From a checkpoint of a small transformer trained on Wikipedia.
Size: 13 layers, width 96, 3 heads of 32 (1 for keys and values), MLP 256 SwiGLU, vocabulary 8192, 2.85M parameters.
Architecture: RMSNorm before each block, untied embeddings.
Training: a variant of SOAP for these matrices, 121M tokens.
Each number is 128 + 24 x the weight over its row's rms, rounded and kept within 0 to 255. Layers, rows and columns count from 0. Numbers have three digits each. The size before them is the row's rms in percent of the matrix's.

# layer 4 MLP down (transposed), 256x96, rms 0.249, rows 114-136, columns 0-95
106:149153135116118124164114141113079083128144127124171114167135129170125152126135115187080175141156167119157093139117121139105138143126122151105120117129147155110122141147129153125142125127121138100088075128107106111101138161131156115153169098106128125091153144120097160147162131191116138122
103:115119136150079131177074057129117141103154068140159097111102111087076108139089102133129115127168156107128123097143134105133143142138122140116145092195100131129156109145125101156144146142139141108138119128106120147097117109152121122115115145124156099133111113134147142107144111101133138158
101:119149154125127146151135117175107157129133135132091167150133141088129150109116113055155156116120142125154132155145143096133114162104127110121119085123113172139147130161114072164154105134107132131147102108163181128151119115147135172112129144156128140126157145176115108124131121156080099148
098:127104161116125133147189140117094131087151160141125153161125111160116138109107124142108091148147128123120116128139135091100126095107117136129105099080112071143083124175122120091139107110142124134136121114128105114100147117104155191146097153085111119130142124150128126165123159123132176083
096:145074158121146040150145154098131144114175152118151114094124133157181093097126134148162126148147142112129122097139089140134100143130126094119133110118154121118157163152118138101146133149130134144139105133179131121184134133117127087136121143162144144128101125173104142136100116153108136133
101:117124124120135154113115197096124100098113109101103151141156127097149138113121136114148092175118100142120125162165171129168130129173162142117142104112141082131129156097131147112153146126131095129104087133098096127140114140109107099130125064121092118085119140152122146145175151103141125120
103:107085147104126076100111118130134173158092155105132133122114148130113123153152125178105085163112092098131099149162135119154136143111129110119146107164190151137134128133094093114115134123115130140150142148114131128127146146134135154157144078154137132172099117155126088140113088132079151098
098:117101094118079164150119155065128083143141163108150149084101145168128134134158090122120104112122114129131078155115092103139153100156111116126124110104124097101103126147101100131131143126123138128155169081143114146132107184145122158131146163145121136124132089092096132156125136132143127152
098:121155138122114121123080124144123083092118124124124130119142125126140139187166098093131087117131124110143116165130169123132159088140134088147090133120123158072124151154101116100098132123158147129133145131147113118135121100154129168130112166180171115124169102104133091098157163101141104141
109:106111148075146113116127145106136115131136159153122155088120122091100151187097127145163110133085123139119083118138110129133129151161105130138091104175150109118137111140112136123165131126107115154149110075098164140076133089111120129121135091086121152135100186123126123120124129093148138148
102:129123105163105133112119158126180115109147139146113108092089123130147154090147132140139087181122136129135149120095120127129123129110122135130113196146045127157135102147131119105127117136153150118102099121140116168111163161157152132097093116169122147142122098121080120137132165105099139133
099:122149131141091168110157132171099119104133131111107138133082151158130117123119140089090098096138122138111133125110145102140149129153099143113129126122158151145115121102129090114123127154118162150049142113079087121092133151138123155092153098124129141144123137152093144181100161102124165155
090:127166099151130187081136122139092116129118083095137126140145135097138163134140118137176117111150165131112122144122146170129173090111163134179157152143124129164127147135120174120116133119117106130093114121137141112092148095114077137133153141120088151127142166114108090151133109096152121107
096:132119099111129149152118136144140165155183123129104150107151135092122119121173115121101116166088126089100120123152108119129098174123105138128114152138139110125133092143137108154162135121120086160132114140156181149149140114169072098151129126117085131121146155120146156152177139125080163111
102:120130145110160182129097095123177094146099142108120172143136122074143135105164109103162121146081133193118152165101143156114125109116150150144132142103103113142104143141135124101128136137140141103150128151107072127143107107140101112155128103115108151136113104150152127155145094130100177115
104:124104112141126112118115115122129100149106133173138080139146113138172111142108135120095129171127145110185092185114096152099122134107145182124117153085097134086145157148131150143119114117115166111118148124111130107087087133117104125103089096163148108129151127099096097151111129122147146144
099:114142169132105080127081091101130117150148119111143114100123142150106117102113139172122093161104124093137163106098148171145142081106141100133098170139104135156145153101153152097154163178160107114140125133154099100169157115121131133124127159119173102104139112101114122103136121144121123127
100:124144113118165148090121142105139132145158123119154121118070183116163086132148043116145121112146165105134128088128140088178167152116093125141121159129118129133096137133110097130127161136119149134114147128101136116143111087155101136137115136143123109157102118150144144130143172084124135154
103:124088155142124134125174154154155183119129106092106106142149121102140131157170153148123162131149126146085158086147161135154154095136138107164143158141101134130099096179119121080128122092138133122122120164090150180137135134152138133152144140133128140125114160146146159168151152141136134099
103:142118054142133140150158142138131114102142120112132108166096113129144131128168097121073128152098125135093095136137174159145119114165124138150103096124166166106153160110128115111150144119133133127121168103130088110080111129098098100084105130165176141130136121154113157127133123104129093126
102:183145153073096133092125106123142123111123119142137120084150069130156116132128127151123110105097114109150160150150124132139081098121095123141134144097117129165101089133116131113108131116105150169099120112143099140128141133075179173127134131154148133148160129145111107114171114095150117093
109:119095139164173134130100081120127143124109114114131095125144118112057122109176115137146165113138123160094109138106125157100179099138073164131122096122129132138108138166094118149119146126150112103099138103155130130103095130109161112131081124141082115122138124161128134138144116170092143125
111:120138128152132086162120128126144077129131129152111096129159146105140096112171134131122094080127155146139129172159136119152128137097133107158127158063152142115125166136163123097108120127135151140147150112147113133144127137123066097103087154117161136103122091142104184112128088130146152140
# layer 4 MLP gate, 256x96, rms 0.289, rows 115-137, columns 0-95
102:127145098110132098156109148149149122129082144122156143101125158097141174107144123104111142135098149124092148126152113118121090106075110118125146084151132105121137110118155112147132119144133137096122110139107076167124183113112134122093131128132116088144141176128135115183120162108176151079
098:128116120101135124130122102141153104143099097132145170122150137117113098106170127105153100149150133162122123109163152095113138132077147115139128134162139132114161143119148117116136148129194132157088075183159131126140146157151131137092170107107149149159119122163154143181120124127146082129
094:136094078114099111109089192113170147133117102100139115100111115145146113142118154083098114116117135138123103139164128133113129107088149159160118139132140132130128133103108101126174130149116131157148089093136175115079129112180146073141123094125137101121146142103118133112178127131119137123
087:163111133117144149179172106162111155162144156118099129129137095137200127104120113094146132112149103125120104111116083134119128074110105127157165126100107104111135175120147111116104117144170158177104127113137129129113163144132117124145131151137123117136107115180119076138154111118125114103
098:125140121174089101158141140133120116121151087117120181111125125113106138124138156111100124115134115097110125162135143094089178134180103075168131080114148135072122149102121109132129143128095130145164107143173126134124126115148109074094147130110137143115124142090121144148148138102125086136
103:127132143099159121130134170100119113095103177146137114169088119130139129141116131120126135126143111122116135175118089176141113119165076146117110119141146129169091129127115114151117178169149174132100121132129105137177206128146133097137126117095084099141120117140126137140132156147155132135
103:123127165121164116117106118097102105080107102151170112143160143122128127122106146117083133162129116106132130132152129161084118098093132117139148116121083136142154130174176118109134147142163163158172078159121123141122118122152118109114154062124144111094167133141156112128159121116108150117
103:175180117120128091116151088137166140129170115069137138161115109110151155150148127145111177136136137150137149118108121123157108168112138141131166149112104146127140097192109070113108145130138146162105128097103125109138149146116122109138106125105183129146138131121135093154114127131158134159
096:113129135115115079188114152135134108124107155113141152094162141085116161101139174102076102072092128113153124123123127128145151138116121125126103155171179115113109087109130132127097132156129144093142096145119105156134115116165163110129162110132098120138121146106160112156145142099130114159
095:099141135154139113129144099141127177116129086167124113100119116170149114124113118131143112139137164125106137097134102139062129104131098102091163152125048145098182129126140129105124171147140147138154111139126100146136143165166161141113131140105156120129136141119138092139174130148092135129
091:114100104150142067163095107129128117096180137138145130104123128133156130144147142135124134131116102095153110155143166152150125094121129159153096073128113105136151142134157149130133152081142050156171128117141151123143096119136117143150101127103110107106139137128133133085142074142116121158
095:095124141120102133123155125112115130086130153098134123150142135110130129157146164162174110196154118105101156130116150137072125150143100151153128101051103146134147110089125138182097159125105144130096155096161158118118151142150108126125123150128130141109117100120125120158170140133126150121
101:185124139095085069101133082120132159148069125116108120131109132076162161151151125110181106123126153125134128162125124114118129128133121140136096077129088147122122165104148174161121109108136107145170120100075130128133107133127126142154139123117105098110134140130126137141117155108095114118
095:112114109110085110123170140143106107125150146124153074082161109136135140155101170140099139070129119081124130165110113109169114125122106158115156136160139156131137116109135125137102138139125132137086141099113118111095109146120156139134170153168144094097104143108116178133133176125165116122
104:125138124152107100141146155149126084113091146156116125138124138139135156105185124143151138169131134120105092132163138153155171171128159119131118160186124144132105105148124156141098152137096166106142133122114100161141143164104121145135095130099122108137130130169162115170136163116187131092
089:096163108104117118118121135119162107109149122170148118150120108137122141128130134104141125097129148119103090129132110083141120146100104122127111085159139155104154119183143112108098148088133115113122134145098110124125079190171081147120110087085165180127135155130162130145163142125131128104
112:121114109125152123106117126135128122094156125165100128141045142111111125104148123130083100110083125151087117127139180077157113112128132142146093142119135130144132138136107089104099128150141133165203091170123093116165112155146137140103119128105128110118136157136144111144114111160131115116
104:130105150113118113125094128153129113126122120123162126139171116134081082138142145165117097118134120129122160124126122134173168120129109134125199126117115087124099132154128091154142157104104165117121096132133147136111119135154098129056167125113128100139147105144106079145137086102134133183
106:099117154088132111124146111127145139128085160130154138137083146104119145133174111116124116154130110131094137132137106130122123134138122085185101097126097123129099141111134099111126090144103128140149085175130137163154094139125109147114166114093113117122184125121134123129116184129097102056
097:112139098100134162153106113104129130105104139130138136119112114112148105140178156105065144125190110075118151130158154129153088114113122153143097120146126116094155155178135069159142133134108096147151140148113125131130139091119108159098166138143113142128114150148155154137151107118170141139
100:112129131116149087119179136129170148123102116123120128123128130154115155132120133118093097105178133129114157160173111110133119143108179090123118153128092092135124101144107102137150131113113185143096117135134177144088134104177107132113145084150150078126145176109142137141118140143104112103
099:121122137099141138142122135137148137099112117145146121149107073098124168092166155098082162120099168128107112157091109149079118132148143135129168125132129164138104128170116105133110112126119154203100094129091098123139152178145148158133129140125105131165141121126094114135113147138149098118
111:133127116108169078146186111143145127116128086143111133128140142126176159165145132117130135137144157115126177119104083130137119112173125114129131153099106125117122085128135125134136155181094137158104111123120111139130095131157133148099175109132121091144142103131124106180089145119144183095
# layer 4 MLP up, 256x96, rms 0.266, rows 115-136, columns 0-95
095:123107118143149108126118125115114131126172110192153160122089092116141152134123122136100163105101154102105102095165140116156116088128123136117161124108148131121127120110119094119137130095157150135149101146103105155085149145161125123102157097134153101150159123131167108131141135115102170207
100:113129137157147095147122152174145100135116093124126152147163127109115115136121156116137147125155123141129133067152097127145136092119119108151105140105143090163109120132117131103186104103144139123124123106147105184156158111087140095204151161117123111117128103161115092133140153145090107130
091:156163124124149131094105142119085121165122099196181130116113154144148107117098144115108106150132146121142096134145121124138122130119109145122135159134163117104117116169127121159142142114071109099162137119133086116129073123119167149106081149134155158081146095148113140169127136162140125123
096:108100106160128125122118110169154153113130107094109160147139110132159172175099155183110110076107168166133151138124088168154107159173073097131147125099134111129118107101116126143141120115145127143126139119091143107133164141104123148114120109131119125173129121162122087151136126155129126103
109:083114095118103114163138132108117118123117190131107091170166160112082172168136131167127114137154160143101101129163151156110134094139140131125148103105089114126111156137110085142113164093089127130148112159142113120112132162135081109107140156095134154107133126103141120160132133142148127138
095:158145140111139168106106103121118166101146199115138105125138107128161103128141119155163149166125106120114099109123097128156144123149099116129172135145148110128159097111153124155145126163111109121097157090119110129132142175116121144154142122117138109201102129086132094105113115160144104087
095:118129129128137139111099082144132114183130122149114123153089120189124117137106141132100135123179107102122120134133146152130169141099119127156112114139106129120117104114098162171116103159126098086106107120145107132128103094144151097141094098123080110129094099175149079156117169136130159150
101:117137106074106160126115138110158147124103135086105138109136137115166125118143173138144121155103129107141093116122073131163149122075108181137143125103132142143110128134138116134105098098086120112146177113094152106135176176101157124117128139151126154114118129130134150086126108110151091168
095:144120159134116112114103139154094156132142120147124151117120150123148092085134132087137143144144105091143083144150101111115133136128128141078114145123126115127153133130092167131138118107168133141181148149101176122152110157082150068116148168073139156160097124120130107116159140146126114167
093:112124133141122121116085124128155126163117087141133150055161091154134093124144087181166171128114138141129130103088165129118137152142153115166144146132138137119126148161129097115110120124138144138092142172105155137108115128110134122175132139180086080136138120140144116139125101118093161128
089:097130119167160085104135077073112122134119133127133125144135114147100133154098107117089108112161157116145174121107139139102117082138118123105101128130123144107117104114148106115093119168103174156104167119116170098085115104129152147109090169148164121129147108136155107149115133114104142160
095:094177105100136117128068113152138131125127106154132123089141123142158138111096117091120196129146107103126106149132148149133141170102083096129148141137145141092107154137089151161126131132130122150140135109128110094152135151159115153114082124127157117100155142146095081120101174115157138152
101:085097104093136106133091129090130098143119100127115110123142119125184078092143100138096133127124110090136110133135111126129085096128123112087150160143139178121116127151138110164127090121099082152109172138169137100107118169144117162128135152151115140120115127082143110116161149121138158145
097:139124099109134168109144160099131151156142110148161086115149127154122154109108158131115118140160132137142092101110129118134114156113106124112139136156115108133159087117123094108072194113121131095081138129093108110121083152121128156145167110117098143081139134109131169100135140144163081137
102:070122121116133091118124152120105106109142070105127135137136096131157113117105168165128079094138113101119125135107137129122163107111130151113103116092128109107160128154108138103161115147157160139148206122081117123154105155170114121134151138128146124120139109092115101144082153129157124101
083:128130120176118126122097127127177175158182099126137171117135122087122087082094155141141121175145132177120136146107144133125118152145134156162144111126082114117162094077099138123122141147122128131128145144140118158140180125102133112108089110138140111112116141093083110117107143130154145139
110:074117190168125100117145153123142134149114148134108123097148136136153117109154143118128137137112136168109150184123148144166152125115096106115148096156127101157071144144141134155181117113149118163133140163119109184085114077108118139125107156114122131113115134126174121112126126154113126135
099:082149128169125131117114128120140145094121126083162093104131086136145107132132135139141131149079134103115136119156127111084064140162105151139140140134120124146096124158126134150101131094105148163099120177158101056112118151154148126174107108160107122122147153105153140103110126116140112143
114:124073106104120124162116105108128158139129098115140129126123138125119105106142086108088154149121103150077090120177171112113147108134115127119102113132164160110100103104127111075141134155143100146161124124112105115131100130101140135107121083120127134107113149080072099099105088093139115115
098:190144107132109131127133087182108123120134129131116097107102136132135101159173129147139155117144150142117159173165123140134151152091147078121141131129137152086175150146123136120129142140145137132173145160092115132149128155102162163118115148125152144141095133112121101155125089185097144101
103:128138145127126115144114138119090124109097095154171136118149104120087088098098160127158101131163131139132127109121134136134114134113187173150130123149145107155144151116157108126151141127113115066120101086104091138170118144168125134133155147138124123127127140196140108078161109122104094154
105:130093142109125106188094167120129105120153141138124132109129157140145120102131147139104083091127113131104136146136139094192150097082129101127139116155136147106103125140100191139128099105130084118146109147131158147128134113155107155147118157121142110124188148160131121112145173143122113170